Weights of a small transformer language model.
Architecture: RMSNorm before each block, rotary positions, biases, untied embeddings.
Each number is 200 + 40 x the weight over its row's rms, rounded and kept within 0 to 999. Layers, rows and columns count from 0. The size before them is the row's rms in percent of the matrix's.

# layer 9 attention key, 96x96, rms 0.108, rows 64-95, columns 48-95
094,143,228,175,215,246,214,184,178,228,253,224,221,244,148,236,241,223,240,165,192,190,212,242,171,160,207,309,175,216,162,186,157,219,218,218,175,246,298,168,151,259,252,179,192,196,99,136,230
089,215,243,226,176,151,185,164,174,187,136,182,163,186,241,196,191,169,204,225,214,189,127,228,176,211,239,224,252,219,183,162,176,199,176,196,247,151,216,167,171,137,165,230,221,186,120,189,175
076,222,154,201,195,191,242,167,196,212,163,287,174,193,156,247,202,193,165,171,219,166,175,192,228,165,246,291,235,182,274,200,193,111,229,166,207,189,228,175,191,215,114,206,195,195,175,224,116
087,126,230,202,200,250,193,185,190,245,180,211,155,239,194,266,167,188,153,244,216,204,166,223,163,252,224,230,270,227,240,217,258,163,216,207,176,179,225,162,227,238,183,173,164,181,188,260,178
107,146,197,170,150,233,276,256,192,189,198,165,217,187,222,261,250,262,219,152,194,245,185,218,196,160,186,167,198,229,249,208,209,124,165,271,235,241,221,173,191,221,186,149,159,164,213,180,259
105,142,180,249,157,219,240,207,236,224,229,177,245,190,170,170,257,175,262,206,241,205,168,210,237,230,180,233,153,280,177,194,229,191,198,190,145,156,231,218,205,209,185,126,177,209,214,136,215
123,221,177,226,271,227,214,143,255,199,189,245,235,165,181,232,257,236,179,153,175,233,169,237,175,169,290,170,155,154,163,222,182,152,248,175,250,166,201,203,209,326,181,144,206,202,216,149,142
068,219,158,200,174,206,162,232,134,232,210,244,206,184,177,233,232,192,183,255,247,220,225,204,237,223,219,189,149,217,184,190,180,244,178,198,151,228,215,170,144,218,185,126,192,212,195,179,99
137,108,235,239,200,214,134,226,229,200,242,174,206,211,177,230,184,242,209,205,203,197,192,163,219,171,194,144,275,162,225,210,216,216,211,159,140,147,114,197,257,290,212,195,223,195,234,224,221
094,270,185,260,163,228,243,185,266,162,216,192,206,219,189,186,259,133,209,194,186,245,185,229,111,178,201,259,197,230,165,221,193,152,261,192,219,176,227,269,214,156,245,176,219,188,190,179,233
113,178,206,150,192,173,206,230,214,107,148,252,172,199,228,241,167,162,206,191,157,216,123,206,280,263,146,208,260,275,241,142,205,173,224,153,203,192,208,136,182,199,122,189,261,189,187,171,212
117,189,208,123,249,226,196,291,217,137,220,165,183,260,191,159,207,186,232,247,191,243,237,183,150,177,169,180,161,156,247,215,200,242,151,219,183,194,211,203,163,141,141,226,156,154,194,182,160
108,151,192,235,165,268,199,253,207,185,186,246,265,161,138,218,219,210,228,226,175,240,284,172,195,283,192,175,200,170,133,217,204,295,227,217,202,206,174,208,247,220,229,244,206,180,209,220,165
102,218,263,229,172,205,168,208,184,231,189,171,223,224,237,245,213,216,283,221,277,261,175,220,105,218,240,239,220,169,216,194,242,219,140,288,195,245,165,197,251,224,158,196,159,216,153,195,200
105,171,210,163,257,213,252,201,212,121,218,158,224,188,186,193,199,241,145,189,189,215,235,199,225,198,241,160,246,183,251,261,162,258,205,194,143,169,223,223,259,159,158,221,259,186,168,184,165
105,196,192,197,148,193,185,163,253,193,186,148,201,161,120,175,246,178,204,216,267,159,135,245,186,231,157,165,150,181,198,230,198,202,202,189,146,220,254,214,196,271,191,186,196,227,78,178,231
098,228,163,178,254,216,234,142,211,222,127,240,216,225,131,168,265,142,155,154,179,163,207,205,185,123,218,220,216,207,159,160,141,136,180,213,243,227,190,197,168,122,218,172,242,248,241,189,145
102,135,194,258,182,83,104,253,157,164,174,206,189,190,227,166,159,198,220,317,247,212,189,164,212,255,188,232,274,203,268,235,218,184,167,202,188,176,137,202,273,207,145,225,138,161,207,234,220
095,157,193,242,171,166,119,242,161,202,211,161,161,178,237,180,201,185,139,328,212,162,213,134,241,195,210,191,147,264,268,230,209,226,156,179,219,167,160,159,250,205,211,243,190,263,238,211,221
086,195,245,242,142,201,133,247,162,197,255,154,182,193,187,155,167,205,196,275,173,163,206,164,187,211,169,161,220,174,246,157,217,241,132,241,208,195,153,187,297,197,204,270,213,237,225,242,227
113,215,222,144,256,215,202,132,290,175,232,210,211,232,191,196,204,159,143,152,211,247,172,258,150,216,185,186,293,209,186,226,242,189,197,170,242,164,181,254,214,154,245,212,142,161,239,294,208
086,194,152,216,221,211,238,198,184,239,194,273,230,258,242,234,183,137,206,199,212,217,272,215,169,198,196,182,171,233,101,228,242,188,224,253,166,261,279,169,156,288,141,159,175,152,246,231,199
072,220,208,250,188,271,258,188,226,128,231,132,228,260,259,200,216,208,248,201,261,180,261,150,165,241,201,179,172,195,141,187,211,231,252,238,121,184,211,233,208,212,229,104,210,225,179,177,124
129,215,171,219,164,192,155,283,153,191,158,216,168,132,187,191,208,265,243,256,212,225,195,222,281,204,127,222,230,230,293,245,202,198,198,175,233,220,256,164,213,142,254,225,207,201,245,200,268
070,232,245,241,106,187,239,235,107,134,181,206,211,185,197,178,214,245,244,209,165,219,194,210,222,217,218,284,229,173,284,157,154,230,117,199,165,214,209,157,208,168,260,254,200,225,176,157,235
106,218,222,282,199,200,219,196,212,224,239,99,179,177,186,97,154,204,203,194,216,131,334,172,217,240,198,145,264,234,207,185,196,193,233,169,136,186,174,204,247,266,188,253,219,214,199,196,157
103,198,181,179,201,215,211,282,262,132,183,238,195,223,209,158,167,159,170,240,169,246,123,219,176,209,180,170,164,157,192,170,194,140,219,210,271,184,223,199,157,178,217,256,263,181,217,258,275
109,177,220,237,186,187,157,163,297,253,240,240,195,187,182,178,223,144,164,163,206,153,159,202,167,248,192,176,244,199,219,138,199,241,142,276,238,185,224,270,153,305,245,184,204,220,218,195,115
102,242,148,202,226,202,245,167,220,286,86,251,253,169,269,243,260,175,195,159,225,127,233,176,161,198,182,231,180,221,206,258,216,139,128,216,249,135,187,121,186,107,232,190,170,186,218,217,219
100,148,232,234,263,221,217,229,222,235,236,123,201,165,180,153,236,239,220,199,159,240,211,105,268,145,133,144,263,203,254,207,137,184,153,168,226,178,228,134,203,208,126,256,250,210,200,185,145
110,238,182,233,194,154,146,207,230,171,270,130,248,156,193,230,169,179,214,304,231,247,213,217,176,198,235,179,196,156,205,263,169,263,196,246,146,194,238,204,207,210,192,149,119,143,143,143,229
120,167,260,187,194,202,230,241,187,206,230,130,228,193,182,145,223,188,251,199,164,172,278,194,262,188,268,150,171,293,229,207,185,244,212,233,95,141,209,247,233,136,173,176,195,251,230,128,223
# layer 9 attention query, 96x96, rms 0.111, rows 65-95, columns 48-95
086,202,197,183,209,269,200,225,271,259,213,194,203,224,207,270,174,228,142,143,210,154,208,165,195,237,229,252,243,191,241,267,222,173,268,179,210,137,235,184,206,233,263,251,244,244,111,189,213
087,206,141,175,215,193,159,138,202,159,164,233,162,194,177,202,231,188,250,191,165,241,163,273,292,250,277,211,227,248,178,158,246,128,164,148,181,211,166,160,156,179,223,220,199,259,208,142,247
072,250,210,209,245,268,96,188,306,201,253,189,191,214,224,217,222,227,203,185,234,212,219,259,218,297,258,217,196,138,240,217,134,198,178,195,234,183,132,271,188,207,176,180,172,214,169,195,236
108,146,210,188,209,167,149,153,146,154,212,235,152,158,178,134,209,189,139,193,264,201,135,222,232,226,182,178,183,190,180,207,241,204,169,162,243,212,238,210,219,188,165,159,219,161,144,246,206
104,121,227,274,179,183,264,211,204,179,108,192,203,204,213,253,249,156,201,181,199,191,201,228,142,191,177,196,169,300,243,136,262,197,197,265,204,213,239,196,155,196,225,152,276,161,204,159,203
088,240,153,187,161,191,195,242,152,189,247,172,221,230,203,169,208,228,258,139,199,153,103,197,234,167,259,185,205,247,252,104,192,125,188,177,208,254,129,214,175,182,143,245,183,206,175,193,206
101,176,255,161,139,119,229,131,153,174,160,194,254,229,163,224,281,160,225,258,169,210,211,172,163,150,243,206,216,199,200,230,221,221,117,155,184,185,167,236,184,233,169,244,162,237,240,140,197
102,209,111,241,213,208,193,250,226,217,242,286,187,170,185,261,159,173,180,244,231,164,194,279,154,245,200,257,157,212,206,203,210,204,253,207,213,238,210,188,186,116,198,201,145,197,74,134,200
100,261,173,199,213,114,206,233,136,192,184,280,155,183,143,166,195,199,228,160,264,268,141,235,276,189,157,149,229,224,142,145,156,162,158,167,211,243,244,306,171,201,211,184,221,192,176,210,177
106,193,234,216,214,193,217,146,228,169,204,207,170,241,202,236,257,220,246,258,212,192,240,223,199,178,231,257,191,205,217,190,203,244,180,252,246,158,302,160,181,289,210,165,207,183,244,213,182
118,183,170,134,199,108,180,206,185,190,216,204,135,254,146,222,198,113,188,243,214,238,270,164,229,160,153,248,216,153,235,238,173,220,208,214,144,108,165,228,191,132,234,198,217,192,203,146,247
106,208,265,188,117,182,200,183,232,179,186,179,201,136,205,208,195,283,271,244,199,198,164,182,215,233,223,232,89,212,183,184,116,202,212,224,99,185,198,195,207,250,165,220,212,119,147,168,167
102,214,216,227,239,253,184,217,247,181,201,179,127,206,163,182,225,236,69,189,196,264,167,187,228,121,190,219,188,132,203,179,134,206,256,221,242,138,142,223,162,165,212,189,238,192,235,143,173
099,156,213,118,196,155,172,196,210,188,295,142,217,226,203,185,180,197,161,222,160,144,194,182,226,120,168,165,157,156,175,133,188,243,139,188,193,207,143,192,187,222,272,89,149,148,217,165,227
108,246,182,184,172,160,188,206,151,116,251,219,134,184,245,195,233,92,181,122,236,155,183,204,254,247,216,160,169,196,209,200,202,241,174,215,192,238,183,199,219,169,162,229,276,192,193,129,185
079,193,249,150,183,182,166,196,225,234,153,225,181,278,183,227,196,257,187,173,193,243,200,256,278,238,214,219,281,184,207,206,263,108,157,174,194,185,168,211,202,175,216,174,174,171,169,160,279
105,192,202,230,253,251,246,296,221,234,228,183,111,196,255,241,133,255,259,212,247,151,228,207,242,185,192,215,177,144,287,165,177,264,231,270,180,121,249,173,213,241,262,273,221,145,233,268,172
095,213,217,218,243,265,283,235,280,229,230,180,201,221,271,237,136,224,228,202,239,190,255,162,180,228,166,253,190,155,253,141,180,289,244,236,178,130,245,174,177,212,197,207,247,149,230,250,219
101,226,164,236,264,282,242,247,256,236,224,150,172,172,238,220,149,267,219,233,232,159,281,182,194,194,144,244,165,201,183,173,147,280,245,232,161,124,234,144,206,152,210,212,231,178,222,266,180
102,201,195,164,196,203,128,190,153,309,285,199,115,156,210,198,171,219,215,249,249,200,168,163,162,163,201,201,164,217,178,200,177,234,204,236,181,167,202,182,252,149,142,195,185,177,196,242,255
090,216,194,201,141,132,146,172,141,191,231,223,190,258,150,147,220,202,146,218,218,256,173,193,184,210,206,155,212,161,272,232,206,159,181,195,264,155,175,229,194,269,123,208,152,213,168,216,209
103,127,216,187,164,185,242,157,132,198,178,246,144,265,236,199,178,159,146,161,190,247,119,216,202,164,213,180,210,180,191,169,233,168,142,136,223,218,163,291,182,196,135,219,186,247,234,185,157
105,269,199,198,244,163,193,190,203,118,199,168,168,178,222,176,260,215,285,189,187,217,203,240,244,234,187,230,214,194,198,224,223,133,161,32,204,262,237,218,229,174,256,263,237,196,203,256,224
110,150,267,235,218,229,178,178,236,234,146,141,234,216,239,218,202,191,191,157,167,195,213,204,224,142,158,195,183,160,211,182,152,208,233,245,182,175,234,175,210,239,289,195,260,177,284,226,133
101,222,218,220,118,230,208,131,121,236,152,202,247,178,269,177,194,127,159,214,213,171,231,238,173,219,228,135,204,216,193,204,153,287,188,258,142,156,103,214,109,180,223,180,201,213,288,159,202
104,300,162,161,184,122,241,243,144,216,178,309,176,231,194,194,222,199,161,174,288,200,236,185,163,221,184,190,231,191,182,217,225,174,175,181,270,233,222,181,184,182,188,270,217,259,163,274,177
105,156,161,207,137,225,194,202,277,260,207,212,154,236,206,165,212,130,230,233,231,174,191,262,229,250,194,174,55,249,166,160,226,218,165,147,212,135,190,177,219,193,216,249,179,185,158,227,146
103,215,192,241,173,191,243,222,246,205,154,216,213,156,152,173,174,180,214,182,173,217,289,180,207,190,271,236,171,157,245,204,188,176,158,158,235,181,163,179,132,212,134,162,206,141,219,273,239
098,221,237,193,163,141,242,219,228,230,224,181,240,289,224,154,210,133,267,233,147,255,222,204,166,126,197,207,255,232,120,180,237,274,181,209,183,231,155,165,215,140,273,193,164,175,229,192,212
110,247,183,182,212,171,171,260,211,210,263,168,167,224,222,193,133,173,141,212,206,155,162,143,220,187,207,202,261,259,221,215,166,204,238,220,254,143,211,263,184,133,214,192,239,162,211,146,199
113,181,181,226,230,157,235,199,173,221,190,202,199,247,223,169,200,156,192,139,200,164,236,238,245,171,214,201,209,267,153,185,155,209,213,251,144,216,177,258,169,123,222,119,218,195,182,237,241
# layer 9 attention value, 96x96, rms 0.0792, rows 64-66, columns 48-95
099,134,153,175,219,122,167,190,182,218,217,165,150,196,193,223,193,187,185,207,230,148,223,271,154,207,140,120,170,81,230,275,180,206,188,189,242,190,215,208,157,162,182,152,196,217,230,128,201
102,193,238,258,174,190,182,175,124,272,263,215,157,176,202,191,188,185,181,188,213,254,208,194,211,272,177,250,261,163,158,212,209,199,218,198,253,122,170,228,266,146,166,276,185,246,295,216,226
098,177,251,211,196,159,193,223,216,143,169,251,214,269,181,142,245,116,195,242,263,195,160,196,239,249,231,257,167,214,196,189,213,288,238,180,179,205,166,207,136,213,217,246,219,252,273,213,244
# layer 9 attention output (transposed), 96x96, rms 0.0812, rows 64-65, columns 48-95
098,206,244,236,136,271,290,192,195,181,184,125,307,276,220,193,203,215,129,214,177,216,203,234,148,131,153,213,167,238,178,252,222,205,209,209,179,198,210,186,154,157,220,195,190,237,242,259,194
104,170,216,259,208,228,266,180,257,172,174,165,257,334,207,197,164,223,191,259,185,242,215,219,244,220,169,161,169,175,183,174,190,176,234,266,247,194,202,226,206,187,253,178,214,212,154,178,228